From a checkpoint of a small transformer trained on Wikipedia: rotary positions.
Each number is 500 + 40 x the weight over its row's rms, rounded and kept within 0 to 999. Layers, rows and columns count from 0. Numbers have three digits each. The size before them is the row's rms in percent of the matrix's.

# up: layer 5 MLP up, 640x160, rms 0.0722, rows 104-185, columns 0-79
# down: layer 5 MLP down (transposed), 640x160, rms 0.0685, rows 104-184, columns 0-79
up104 090:442524546476512526538451491518529499502479471483487474539488509496457429544420487447462544500473506451495440527483391512535507484561517502478501484488516499537520482499505547512405513445471538529533543566519533562502506531507500427474537527
down104 088:593546437475520467513501474535473526497450507503482509533508518493465458475518542518538488495527541554494601434483583536415510561456482532502563453514503487479473539484475523489544475552521536445371448467462468460524512508482517601493463489
up105 104:478508508546520494453544381605511545441499496442413517468491506540550527528524488472485506480520545470509503432450491510479479406464453461519489421521575529479555492476463488483506556466548547502540524563474455546499527483539522473563505520
down105 109:561480530561564507468467484472442477590540431475527502492499495475481553530458504509455503549464481539527523422485513518513522539524509542444485502533503465418472570478514669458550484525488558534452490473539511484547568473506521479465439474
up106 082:439491499510538538430553429623496500483481510482476541542545500529433519471495468465436442537457512507524518416468506487456563511496454541524556512466466477480460499554493464498564564479513501517544516524470524551404472564496566478475563510
down106 096:530453516539534462464460509414519587451539410502502445456474416491545481488497451528553508541501483480470504560558515487515464506525468448491491471531495533470471496473529516453529436467561499467384547481495498503516526522505558509512471479
up107 104:485472540494487451510504474562519481444493486511495508522532512517510484559446454450538533469481490461455469554463538494460497416469482515532534487493481516521524492451470476519506514534510495511493502583581457429449519494449532476561469526
down107 106:486466466559459505517460605496456548451547516483506493425486433457512428454531452520475513496508510494486529503454481515476473527591493479510478515475468465527444522548514507510549470539473470497459463540495510493477463492469552545526553483
up108 086:493519549472468510513470530513535426437482482451484500479470528486521532474516497431466531486489482466546460428505557436539532459493551506542498542560428468508508428541506450557516558543478487492499523437482517504527468422515504502569509482
down108 087:514532424495532473511518523493502505489472478495534488489565468515454478534547500514531504525484528492431519528426491558501554506508508484475498447502476514555542537481440508499537454474567533463460534449453546473536388496518432523481494457
up109 112:494545576483504511503531498592471512471545422502411495549456530513503432516499483471523508560527428547464516478466492487485556511490540523471488532501499558525472471483488559514497469499525477491583441523483509572496519543550525470496505496
down109 106:500479531471511535549483488486530531489490487617501456485562488507549442529486458502515558480428555399521511400502469480474594486555530521481498510425529503532490505540530477509536512504517502490524493485571581488601493496426442489500483496
up110 105:480503463506459439518475475485556502450510496532610483459474552513468478520531453462473519471410533496433501493540482449532470431436535549510493493533513477554621401463442524508545531528494476513560487534548531476426473430503523529562491508
down110 105:516491487512450505502545577470445481473539449509446535530501513498465513524469504527518483510523465478518474553487471611533459457539512468498522504473450458489407503460510551549529397471583543474485539510560490501492487629487438559486563499
up111 108:421501522469443551503472550457518464488488416495468494540495476484451421548510534456537492520513532535496489497483464458490566495508524513412520437552532545519564488498467546519451490522459478496500490573529463432471475488522499486492438461
down111 106:523484487495566453511474510600470497508513529477506463478431513483475599482522520471478488497511487490525516493548525480463530487492500473545418488490438459501593536467568465492512492488524595548562507504471494537492484514457459560493507483
up112 105:473562534483468563484480555579484475492441496454434469558542454458519453544516484504507532566545525467401499483501524581434455503490496474437512475537504508510477477429465513540504459493487452464546537519517485524452511420503527462484562499
down112 104:486483467571510471534493486494553514402530506402482603493438492480521550504510494526502492516492498551524468502480557464459489479554523523532492493571466481549545532523451483469471506492452497580455457533452474505542534501533629506511494470
up113 094:466584520495534451506452471638503525444530522452448532470546523458472489453470474467476433566484472490420483555518469553484512514498500531550557431472491492501478531451479471538452476435479474527454502544454513457554536489486544515513498514
down113 098:512417542425556475540493571460490517513491441474502494471476535503478529482463510533468592500436522514529533429472464489464435487462530447441483445506500509474515558501567488538421470440502563440457511486540510527448465492527563517476455523
up114 117:531452534371531470481423477450468538461541482415527514537487455487500422550530503520437461519478483577500480481504481462533507540543509517459525471545521538532538484483468502519419492501517510541578480552620419508451506472478510501490487491
down114 109:446481456500534484562586530487510455532464491518507344519515538516478455452509484472516508498532496522432506525523518506542555505474424515483432579501493505488539517557510463474575516464483493551579533596426522429510422533483491556456479509
up115 089:535492521430528386570490569509465466500484509513486502531527518503533471559513581443493436559488547527456529528470478508541482484483440507504510509532507405478478458520530512508469474460492430615468504605408470517498537489448476498490566506
down115 097:582432502554519495470499530515520499496554426503445474481499517551477521500464490553496482574447448412509413429553582500456482506541499502469527507475499494529488493459480511486555485451484532447449479490508525511489499451531547474514461487
up116 093:536429527468418435515469451446491516535488509447469514471404513527506551471485601506532500538441494495510575456530491503553555431495540609538491486442557452494553476547496521578454530529411462510553488443550477507514561559527476561524440566
down116 090:523575482501577524531476503556516521540512502431570521530530501455479457529567418500495475464503531466501463542495560502435436542476460451482512542519503447484420424416525465515527452488511490471484565517527479451469454405503540527511549467
up117 091:539551560506524463461528455516586503442468492457542575538477456463442461531471466492459521477521513494460576530520447528535530480461511533503461475500497498520521467424480480506496506429438387532517538531483537568500468503529493520500534485
down117 096:511557397458490544559510528499496436568520515506538536540520473513518542429492506514501478516405460486551427521459548408453469479518525398545485487450474505459498569523533478572479477457518513503575463488465511430526514493487483464508503513
up118 112:502554582497469555480506503558477506527421510412502520559545408593518463524537533539563545508546500501441484439546504519478499468520462520472467468534498474520476531546453556498535533527470417476477508543479418433448549502495524456468491558
down118 105:520523466463518458476525516459503546463523521563393501495455570477512513507468540514531502436453416477519452463436529546502488471496552482476478455486488457505497423502541511493500459433490504500582449445537443549514489557441516463500538514
up119 114:489479484427475514464508525522538509504442501388522427467451492521503407502481503467491494525508467597573465525544523484469478493488430469526482586560492521495504432509493433465538494589468528527555535478518490514517494509508558583471465491
down119 110:440502562465525430484471543524443456510521516557486474515459534486482558558506477464518534498455474454482431486531434463455481450557506404507523598518523521444475508631479550519549548468493483500463509501532522526501556565530485505512532565
up120 079:472489546530457483508487453622520457478494603497515499539503531525475479485381450510459540506502569439442513501471445522537535493515489528499506448444448434501585517496504456517470599504534500493413452545543504548519476565535552481520497511
down120 077:531514479422542468468531507452527557557518384483437463456569491439514477527557472485552506609469453485520462496489516487505482519510494505488488474501594517539477534511454484506541463497550505541511507491504471528494517489483525505537477472
up121 100:449525511466517487489471512535470506511477510435487545530419510512469436519533454469506425543550480529595481509505553494473539522538511461424485513545487526513478388500462451503535525559432518591466495451475499488438491508519515448506490505
down121 099:501521454502440417554553469450495509483459504486492438451533487501513503501519480487525604557429466428577521550494527549439537496572536512469530480438457511539526546512542491501466517534518541544494489468383482499435408482465522516510515538
up122 105:537443544501515498520520506588488588518530428396508491522502525510531521509452475471507501533521521503439549519455483506564568472469464475430485394564498504543505471484403531441571475553470551457530480548514419543498476473560493413470555486
down122 109:520502485535537501506480459513479513446461510511467520504456402500517440495487492517484504497525510528498558539480484585472483534527495463436585464470502529439477501452484588505457445537537512467494561406466494538576546587496483522514486526
up123 077:487475533517489518526468493597497421489483605485508524494425513522567488468473511513422462486458496557506546508483608542437528449521463475490583542550417555516451519571486469559456549492570545507421527514578499459524480512514525502592483492
down123 085:536469537432524441401539503467495603501467399536474485480522474473476494495512511531564565520482450480483475522535472440518503527507434491519515506483597485442499497475475536461580463456485505530447510537503509536519504510500542544545435521
up124 093:477480521473504399504522454467418567530557504513507433502538502526537514536513504477504527526509598431442475471433423498543590471497550476520502411495516426479600502509552546483487489529466463460540464559450430550499503474508517499477507507
down124 098:572504504582548517495510471513514497459493420531520485435529425526470506483465418498515482533531469491517518539529508523492453574508476515473461526536484504487449446446452497500615513466547520504373531486452554529542547504469493474539536499
up125 111:503478573458527490451457387514466491483527554593487516485538557525534523573463476495514528474499481510589527471493531526500450474451517507489489500473567447516486497446469470552518537481475522520476447441453545444460521515501534557601487494
down125 100:406488494523469503515554459544510517443446504435547428470464487466490567436512458503450519508522575539432501493537486518525528514567490536532493489558554518497524557597523494455511520564559540525470496476549484479545528522503455418438531520
up126 104:488467511518537504473518462529510509531525485449551485544480400569490509499508516531508535473482560583441499474570544496526549417470488459510467477484479438436504471437503460507425568491490570527483486489540455562552536498544483549509465512
down126 097:512540521393511494620489523479484474536440486448524529483511532489468464544494497485553515532473474389568564512518533484461458553544474525459426562502498529521520558487405529536479468515468451478483501474493552570431488504512474544503454526
up127 114:444607529498427430484449507523505456493501504432523496493512530505504488520478429462465557570532572484452538522429465558544515526506476514391462474503570489459480463499515528546519500482564423499527495509457433459485471430493511479569516499
down127 117:556608445486456499510502541438503478480597467549548499527518535534528452466482495516546495449538486535553497558551568447522471480584404500504436513480439549505431478514499459479530403498513492427471522515485517470487457508434459489556545462
up128 091:522444476471435450529500446481448527531484530509507456491581595468467481472494551506489412537525463531463499487471416509562540435456479529516520443635445414516487495524502432486488500581481541425575483509496471478523566456537539562483525485
down128 095:545457560572540503501442481532531524468463493538530501464494479461474457499540457483457572550423485529572535492511582573457456529558459525543471563485527492489548468507538508466558504503463487454443491618485465456486517582561525470542451518
up129 084:474488583525484592342534465463491490469524530514477556529487487559466508538526495477511505441529557496568557477448528498414521444485488463471540558518462467517522478508530519503469555487456467552512490485496437471476458518440519506477474476
down129 097:543510471498589508481474470434528525471479419507508512474509448462489519445507497478525511561495469529417463528516492467531463493558546446550552476511540492508551531510566545511551450368531535493485489493481521578525493484493549483516446482
up130 108:480580498492444491487479497556494458554540459471506518503519473574513534523498470461522624518458509459447445509454480568513525513488451472407465489463556508501532475502461465480490517467509480547554480511534510535514515474563497495522581438
down130 104:553552502524498471538500500516495530456482421478531445508449492452503502498510503561516481540518442517496451515465515427487516458507503629496491489551473505533462546524427512505440456509494509434530566586535537511440455462429560500458494497
up131 098:499547507434511540468400434559535534470468446488471456573492488498535520511500499449479462488486524475518500488410534524497508501524498520529528495489498492461584493462509544498467499432480499563483475571452516573489585493416566447461559532
down131 103:436497519551504528573536529519493536504548522546461541484533492547450483471520498515496544542477539541476469521616508557548417519468513540451521471458437554519412506533502500471461487515498476505533486504456434446452393498565536514476448491
up132 100:446471517471496502503443487502556479620511513508500502487553536435513472529523414452488494482489467512517479534496515439468542483487558506471485540503559493510506479513438504486510467552493519546462530544555562416465475507470489453523535461
down132 099:519523495536524505447516390444480521442522560528491493463508500548478531503471535469549521506485563485543468430564525515513512475567510492489477475464452520441470467564508492473593517469512547502448435438474479504498528503497534522456458532
up133 094:444552532526476484535501523557517472528497542490530510510505512521443416567454544446506502601455526483493512541539496461452454439536464513411500493537515521516488491503451477491471465484476520481439487511573463451460483510454507476468509485
down133 099:540567457477448521477464535413464470509488526538484541520477528515514527515545480471522459445489536452589463446436538552529545492464597459548449527451502508541568454491490501481555576512468447457552517559484575514506454537497544528547510444
up134 096:453490500445518549471478520477496493472572455451500475547498506426508522542524507511469469559564500524494472473542434497456552532557543562471526449593514435513467478509550504460559561513444484505484539546529447430543518531481480465439501506
down134 098:505471510493497451516495451493423497566522470487465530421512545640497546485517537474488489471428490505525519567432505505505510501457517472494440486448479540484595523486500497623494532534523504420515430523514509516555491478572467525556519507
up135 084:367470583527493534490529456567487565520506455501511570569537487510509502499526477432452451465449524517510572450399563592465509419467464520547490539497467530472579454548445507473539520429506512504544533528485541444512462461412568476495481461
down135 093:485491429483518491504543533476549513505454460541471415480466513476529488567491483477541495498510523433548450586542487458435535560523488501468514512494542468501444508466505478552481418487598546503465571515471475559464497491536495529482448481
up136 095:438604490462514561495520526493457526497486519487448523541510424487563538527485441508509522466525537565547538495470585488519496536441424515516535558513515455469479488453409537461508465525534444460573498500507462452450467528400565505497532572
down136 094:549458500556450485479510481468610496466567473529565473480464482470492481530481534461498464504474488486477515458533417522527549451505518505514545511478505484535567489553529517540496467472545588480416479489501477583460567512471493526490511383
up137 092:451539540481523533433532510509478513533482520456494499554556489539507542487567466456546582479544531504498496512424480539508569542463520548462444531483530496574543491513398499471490526552475488469540498439508463494507499511455484529428454456
down137 084:554576488490514488496443496482490537489497446579518496474485495466501519546456450532473459547477450485555473509502423460444500451482458477508526542509409552389502470485598498531520447499502576560493454529516478502479572436506598474552534584
up138 105:502541500456514526492485476509483489461477494331434515491508411506491562494536580446487479523526502484538547559516549466528557445466453545437586505500497525524521494486517510587569506560555440543517469507468439468487491498535449473520509487
down138 097:547547479488526495510475500465563507489548485581490576449452582515504535494526485526560511456489507505473489386513438442521504520467493516506431505503462457520514448471492468470537507518508549525480588534529565548531507429493506489526481533
up139 088:500509446500428518497546366528550548454489449529445569494454511503572513486455483486437492494565529561511487479431431484488533469435510514491522548526453523481576497424501493476522530448498490537574462526497536607494525486524554530493516511
down139 092:499489523511562505446488520519516529506459472504510573511522511546438586474498522544507512415511523550489527566517566526421465507479480405465536433519430503503520485555489437530462484552424447481521522523506461453538501474490474467520525442
up140 112:463565566508463425518550473459489543430499467461536563491477473435489574531502477546482530486604604509458539501575433527585561454500457473457494395493502474455540491537500516521524539477486473536470539509512499437467538457572521473503519496
down140 108:490497504506480514527481539479508533553476566558488449466567522542591483492450507478507505504415503471524526536471484515537427470529482494468482525470476526577473543503416497585530496428479580481453519460462502606533526411469481503527529487
up141 097:500509490446551520559418467460506550538492491503451457510523471454505489544523435421475485554460533494413538507497519484544514474468557496460582461550498474549509445564472461475551485573518471538488516577556543552529462441525496509570489492
down141 097:450572501511424537541509478508452521432473451489544520518569528529519553453517464566483530498439465474531505530456548547490587476558526492481464551487549525485506574474487531460480472543496553523445405479528513493523545538532539443473505513
up142 109:481548526494544452411548427518511542572490506504452580476456503558497501486449494493454485474463476582465547490527527512467515434452490551468432513509512520512557464405427493545512507514475473501509493522520548576449474483520515474534472520
down142 107:455479540504496463513441497485536506484528483493516465485508446563489517553515481507542493541518483507443494585473485544470473591604516451491511478504495440490493473497592475497478479467521520490557491462493451521536455511534443477413563470
up143 099:480413501488529532506540482485524483457576520494531524535484514505544531484475643482431398487460475481497558546504470507604556458521574489478503478568473505525527513490485495452405504514522474487523436499496507523473524518547509502467560503
down143 093:533538490480458520515550486461502485480415572454524466460530506490478510542515465506618495515356510485556441573501509491479503473506524486486472573476497508485504457528417443534581509453491485510529559431467487482527474536486471511419526483
up144 090:530513558486449460444464509432460516530454533437514506556540409495513422518507540521536480530526571474535582417497435542447560535456459500432538495481518460532503438533531518520459515556494412579444506532545483439511455399455512473534458478
down144 092:495514429483523488519506524446511476541514441467556526490486481466410520435477507516516461574455484531445418550531500477499529508516525455466464503543480509528569476534428515510539491442494477538477528540508455517476484535479500439489518510
up145 097:473510502488448528490493490549505503378513498470497465544438496521500517543502534428512480502473503536478538505463555509461457502496494492471552576498527506480505454503528540496435505405413517560608487531480474578418531483479544517470482516
down145 103:489470464497557517531534495501535583476490381532483550464520516491501461517521502521472458513461474495482555474500505505562514537522486476517469494491492502424483523446578468500613450493476497445478569515571460546455503484497474525527464518
up146 099:494516491496438482436492457601568491464464510506465518527471479498459478471512457470505473506537524523501575551483500488452521433442505500512553560511473529522448488454470506560608510455514456536544442514492483490471507480545548504511538513
down146 098:481483506594501468493521524419507526425532479526458552430448461515529490450438503552519534478491494501489477542540526413494484521555479491490492446452451496539512527585512525467535497482501525513486506448494549464502482430419526447559472471
up147 126:508552575566531467476470504583473472469468431488526470481454454506503502521446498495466470480499489495511480603484517489521495393445544520538504529528482505504504479455421514542596463408505474504477476556547489492435574442452519443586527511
down147 123:490430467481527493491478549449544476544420522475475572384454467516437531468577464522517536604484543507454497473488434519499479474523453521463502473479510452585537511527467480544533471586433431510483533513529556414520423552496419544511517511
up148 106:525553531462413512511521468505511467480479511457481494490465500549476523561457539488529502575538460485479485411545437468545547514466533442455450444489559520483566449411501469477576513527432478585493505517496402531497496513514529486453489534
down148 100:485455458556521485457444580541499438483573477528457520489558527401484531444466463515463540526604473540480502537502511493525519490541553536520473566499451505478473552548536536499470488478516556515529525460524531461486450555472514429495467508
up149 099:513514516521512428502458525495509510519506451443395533469509531476509513506480574476484472575481493552519579522535499494493475508455408495521438478603501542520512421404490495489452472518432488515526528516509421520410543534467509464419561489
down149 101:484525478502520507479536485510491547459519487563451512477509477476542564492506448507547446486464469472517484484460517515434497515556511413475531539505558491554454574600520506537459567405551474478506552489463461435492520484531467503516553523
up150 110:505525500456560568538400513521466518487549462509484509465437454520484467483489516440464390556504471548503501490480532459510487504516507488431518509581486558477536464466402495489537552516521554443459544538535520543429559496540476490501517551
down150 113:482452520468576534543511504491582483524480486385462522474492475536517510483460459500545553489475556451597479447584562506483520567467462499542518461510551461483540551467550495549454515455505543506537513454501492435470503536525494510524414552
up151 092:509593471531488504495527458452529461475506560442548496416516470542502502506552464467555570523512527490502490454460413491571546498419488546541491473516493471540556524447491586456511467528480444489598444462438409432469541506470502537460556547
down151 101:561500482432513482514533487477508582512474437523432537495439470466537468551508448488487420573460438457463489569583545484490511507538527522496536474538510472388497430452522458515514499440504551485443532488528539536495507477525540481508518450
up152 117:463609512475475513502394478579497458462433475462478486498454511518527492491553457473504516513474493503436478549465449444499488474530514516485558544531534507453558480478380545496527513492470488528519525525491546548408518447508514486530538531
down152 113:486504567474499541517502432521569476468544528448468490514509484496495555446512471496499531543480509522552526390514519520579512484517504570509442516473573496509513461515535472502408492478471516505472467617488457515538507542496496465497514510
up153 098:432546499513519572514516484505464421441503481416479556486528467504510533466537423449368509520500470552501495507489554551490508488531522535515506512612505519502464499506469524504544519445503482492550499434476484481443506473505545515532544471
down153 097:564514465507533509460509466521528473489589456462506517498465495527511493476496484516484438475488508515517543537488525485472542519525505545511511492543573421471573510461524491498495375516463472484519487592516573509530526484490547580516478488
up154 117:520564579442463497505483465511524520504438496434492489468448507454496501534540492487412470551506516552470498527588498487482569511462453497475516494506513512584484478479521563533532450497466539550469504427559505484512507485534509478512534468
down154 115:498542413470517487594547524513523477470523425513486490493556514541518490544535462509541444522437493480472456530509442462489434451518483448506514539539542554518475528539469488519503488573485495447502545499468416499507448490474502523474519611
up155 103:453492496504489483490476473504486524462516457508466518414496569496442532497460481428507527508539463502512550481526527500549487460511495498503466472510483447521511466458463486454571506526507529495441471504489552535529475487506515435503569540
down155 101:451480474460479486471518485484420497471527527446527487550545491542558482490522455482458523521482515485478435520458510494465507572490475460502510527505513547502507493471584550454506451501533408535448431461490403460490503509499511551465463571
up156 084:490555517567516464475515557512495449496453547507492516463527483489496466479475585439548499555555501483442486533578492502525508485525494485441506456532530418518448491496497451519468548497543423555374524523513478521457504538530517502497590460
down156 101:530460470472491520590489547431448452533511478456492529561506509512501517543506478551505509472476481510529445485418488534496440494474486422549386503406445527514517528485451458521488430548486491436621468486480524539508518508510461464524477504
up157 106:509502480540469449570440450508575549452499506505529476503422446454560526476471517504527584496498500454452497571521475458554508461545546461416518412465513514462563428487462546457500541410494518606467434501514431552545498528523563526504510533
down157 107:533513477495419504501488452463508511498483475495459563547529522474487512510495488447513481513503573492492524503413521516547398557449530453531526506542434506470484545450440572531496453502529492405499439459463542522522451455447468463462548450
up158 108:464421545482422468533477476500552451495514502499562506555525554513538441551542530434467553471504485590533476504481482497466451509480434449504524571560517464479561444547446488427501552502460517446528486495547514548459519493470536476448520523
down158 109:506481539492437485580533529510522489576525481453450496473463491524491557476530516535560516484549510470461525500522572437579604470524563521455456479451441524451464540485511503432487453495512552509445554534511594545474538533468480469516551528
up159 095:438523569517483521492485475545500471572428434471438582518493507524505439535478473506501464471512499463590519480515489539465473473490473457531469500572528548468591501491536535500505472546436536501522473528475454536509530554469488453453458525
down159 099:437471467460534538548495596439472503550553473511490491498550551458476568456469568513553485468507461517472469462457532449486467558573460445441434522449450486468461551491431492485561512494488538467521515548556543551518467537591487477620476478
up160 085:477517535495448457498442514500497471500436483502520520441443557503514489550441476481415536528565540557465510496518493526522537499609500488526506438566443454546474481540517506509575480451446518491452484560486484457531507513519508499448453529
down160 089:519475533453510533578552488541401509557519449524486404525533490545506486461505492543513431480515427418528488566462514420477475534470496484518491512448517522500572512487487480499459464540523469454526530478502503540460462442501427520549559486
up161 093:450442532426346493453468480535484536486507554450510508570463492504559480500518531542524521536484486479480524494451462509524543554555463528450439526466607524525578459505478575420505523479475403446507459493518514459490490545452554528419505510
down161 093:548494442468538508452528533452432504484501462433479483478479506519488615475437459546508493512464471513509477482497524460510516470448563515533472491519546462497473460501492481561508492523541611498492539514553469498590492469450563406496478479
up162 104:503426488530541472436552462478500528522491610451539500546444467522530491548489486534461533538487543505468606471538506500498503438482500535540487505473520522459524465422496518479448552440496466561528428511522514445497586538515551565471488566
down162 106:491614463444505515488519514487544526530505474582579444494540533548434470526457517555503483505483477478527404508431536459484564529478520512456518521456483435533435530537563529493533518537476530430517529556528518515493448466496478520538483473
up163 113:503523548450417438508524451490587519512468455506488513559468518507502494531508474396516503504467546498377525532513475498570491434474488486484601490475571463500557491509442548518537463489487432539534463567575507521456526420464529463480520537
down163 110:457550528492505468520534564448532451454487554514494529499454496355468491563546498419419519502438475530558465575518509478567552514513528572507488510494458518545463558499463526480496442472494500454513467465546480525442529522465540504421495516
up164 097:441535590538397515406482484558513474498506486471577556493485457590480512500581479464488503457500522453498565465438558536557477431466500490490468536531461470556494501482433529492519520499479478469496457468479529500460482436497569503527564463
down164 097:562511436500497499520610492424607493424488442518497455496517462444501386536491510458493538463499485517497474505534539484531513466567513487504551526521499538541502496491522488504613515496481535485488523458493491560533496486461493488476458433
up165 081:418502563473485516513446506509465480546486460540448559590420551521445489472511579480393494469514529502564478455429463537542539482554519518459461497530473536499562442522546505507516501468486474549471486510492518587548481474565527478505499491
down165 085:520491480510621513535523494519568550467511555511526459449548533431566477512474453553539446499478433498495485560593533519479409549545555479523568435435505530506469482544466535577457462466486429495510478440479505450504464478431495547487454534
up166 115:426552502508489485521458515601522472479495477483467479561457516489526417523400476436506563584493530538481514629460446543503483478545536513381524489486510519602493447483463544515540466482459534473465484533536492528419493552476552458458571562
down166 104:499544526510482590456484486513563448428447462508584502517541493497504462523542572593488525483450516490464476468496551449491573578510494526515480424526433487514511521537488468483492475528529492523503482507515549464523516486492553431523491410
up167 121:472629490495430472516528502529493496504438436531495616514502517538543447526496480507490439491476492563478467531462439494450516486555481510462565541498518524542495472445477524549539507547515493516500513520557532464435541458465509451580510468
down167 109:472497517488471481451485529444453487460516555488488531486467442472511496531509510488489484493471485459503520453556512526559550509489507574479505567442550517454537487568496552433495523447490513448487418567586509566494542527562480524516517524
up168 111:491538503502495549483441478537452520498468506505514535543453483534587410524512535520452468561524539547550501501541424517480501474524492521487485515547559531537460472505450483370477495634481510525430533465553482471497500488424518466522435542
down168 105:505429470518457539488464468532478514491451457492504468555560462488522542513451575520455467521467507503591433480477531528496498482596573481570507462521485479509505465544541438493559467480530529483581447570463471476521420486469482457534434504
up169 096:517527506497514482518475489599477418448460508516543514475413492614502463544503536504472561536535476491513511482471460564496501493497496505528500529522462439497507520431527505510478580454390490510502509491482494506375566555468502565497491524
down169 100:507465501528549467489512454475584530527514465468485512497563474501453490518444477473544441569598512498479474489518536531491458514480368464492584504476569510489593533457494480489515475466549504503510488467495507492550495470567531488494417490
up170 095:493510525471494478484437506574517414494466544522640505531468541526501498534526532427470489478467489538508526520527397570525463405487596445508506532532536550480560490427557587405438492478434489514467515512476490524555566574484520560497502487
down170 095:488488508505512400519583496476518493548486500470514601495521516509488490516486487500514461488496529615512429509488563526438608545540500503530450478482499468433539523513494420457518456487540517480481497501440486578482537499528451494513481546
up171 101:529529535432495488463458480434459508476460495392501465545484454508515495477564566437510483560547512564517440462529535464442532517538579511437460429484522535508527486528553474510525501536460433515500509478460495483474510520461527523545528416
down171 096:494497452463530591552529483515457514500556468544468558559458514517498531472561485495506512489466468521523501452463575489455520493478512578493488503484472477495454556541551493460584537542480544500457448578465521560543436551487470474525541499
up172 116:473510492518452506497552501464545485454526486512458538525460478438483523535405498406464515506494511606513497525474521530549549510500496448452482507533528527492491432509480544528441568451462464491548466527553505511485537445486489505493547502
down172 114:517502464487466511556552494524491515461418443528516487499477511397511489544539459488506463531521483475459485414448515510419547491538497543480427501560438504517453559490452516428533467516536434527564499414509538486542518498497546572503528558
up173 110:479546504477520453476464515520524530544553520500530501520512597472486518517427518438483505470511502486435536528471537476552514460455498565497545509573535430527525485476470477545416521536471508528491484571496526447495476438529495563544542507
down173 094:497441568490446571519447430541484494468480516444506512475489485564525436500465530508463500529557489549530530477495455568477518494471530516531453534505488506523553497493423498466496546553426460503546490507557477545488529522542480495490525536
up174 103:519468531472513502452525455585500505505513471478476560497413513495524477550511539481446522467463465588465465546497473428420517468499507489527536495507504516509564474495467492542468485511545548521517596485549549555464566487498494424467505506
down174 101:508487456499494533569508525488509459482491443482506500474480560534424473463455485484535522508515534543504523502537538496571481523470472538546495491510439477466505464485474513505516495447478455509506485469503373454515476606474502595498495493
up175 084:485456527485435456523421461542491476519480446511533562516491513488453471513447502514451531492503492499435565518523538591428437449511493480445558555492548533503437478545511508527491481417505447567510508574544461456466514495469486513570527491
down175 086:460428485517542530526550613460494510496565494501447444472483520467540548434536457527531473495501428512501481551532468454497495516539527535489457516457524483540520534479491453506528516494522523441468487505509578589567550476487509522476414525
up176 096:556508463419466522537452518418509502456500572505530458463464416517498520519475526463544535521586450566507537565501523473506500516544553494439502552493520445558495435482486552516453530552474456544528531480493411468515513485424480507521541471
down176 098:456498475443567504450525519450494558508445447493466489480479539611468467566495493486503492526485558584481498493464484507453421525498439470471485442511479501523557508607471522599602468482510528509513443496521537479579493470513467483455417469
up177 116:466510478438524510469533526573479512505484465480520479488496550554512415588483520461466383554562473542498483484492532469493495476476528498434520553543594501472473509447516437475502523527425509473485426523516548520474532521543500523524537504
down177 116:554541508469494616528501612503506473479508545529411497535529624496495511522431458492499589500416528457576487485508490525495426477488481532448471492509475518529472574517478525501459542471510444487464561467458548496505488434466469513487496421
up178 087:512500494436538504499452499530475511508441569439541498479486452547534480496539536480478484532562504573565490508529490481552491463432521558476547523491554495492525446451495488451499508483489471524536524488444508531541476524519464506490573503
down178 089:551485490488555458507445531470515519541484391522477487448480477465535507540464483496572533492536458521439476577516499463448522572522442435527505475472493500512542514516582500505514511530484532542464502503516532544542473424470615479568503425
up179 107:453539469472482506481498528505453481539487502463447480552513488543525443485500539498533554486512565537526564434462471477494557518516569457462447558561524545465488472519504537493529500516441490534480497504480430496480479515466496465517496450
down179 106:489477476591503548479468470501505556387549550508535556510440499521514552431498477489490512539441443563511498504464488532562462493473488535535500413537558442519593543509527515508520527435472515560450479512456516474509487477531552452492480609
up180 101:517415523448456447523471539523516516524508553519493531493441532499518458497454530460506437562432503478483479491537578503548539471522565540544498513536480492513517486458481487487514520574476493539469503469500466548533516453492527477492555507
down180 108:513496503445543442519490572463475526527515488520451496528500507520498473519531502486547537529436437495510545498490522492465440544509492456475450535515497521464522534551429531530554492523485494540525491458557555479514512457501379500554524463
up181 105:504503499484519499463477367450479557470541514494517460512515571530532488497517504478541628505493496477444562470501509514511517432560417466493442440483471484525498503498519532467464503505512527537538464461573550517534606389497498546493469536
down181 097:508453479528506481532507521515518485494483564457527548500457441508480443501515418521477429557514543512499494497486483536500469555418511568480594569515539449431496476520512532499531606518478503473456465569464485459458461609505536424537483472
up182 082:510459507557412518513522374525583501453481560470484541513553476516499503488428454482510506512456527485496517490510493507463572541481496525559539524494474520515519511481474514495533576546525515480527434517586466493497497494528576499514464556
down182 083:518463482531557447519495533548494549552529477502526526461500467482445502567553479572482526521435488486486484477498485495499455518492479523600566418470519523459573608457467481518517449434513521504547533489485515473447516447512559497571433487
up183 114:506500555459518510486481490496413505475488577554570469580504481530497514496515563536520492458568538510422502514520450559503569479493493451517564423556508467561552482479474483500490532444541486532432427490499449463549534491514504527468429467
down183 106:508451500575503535518481520512478521453540491402472519449570530492526488451511548502528539560548588503506422429474530503458362494530453564484436457493557480518429479516498542527426485484513489463481456499522443478496476477487500511486564525
up184 083:482537517418455535468435512451433531570434511494451533560508435482546499558542568457507470461491548575512563437436552473445549545419495498468537596531558442471504475524518512473437446535483471519562549561482423460474506523401514522503504500
down184 084:543459479547519435508512497523561579473533442544477496449499536494481466430530427477463442524527468466477488523564437516518507477521479532491472500444485505487538540554439522514518493436544555541455556467560510525457478557554520507498455457
up185 105:514476520505394494528495488480517467484489500528531529600531518475451464485421493490438532559512533478426507564449501551553464476555499536464497501544493498532530434451474448470505479524493494523485493543510544546483510482469587481498518472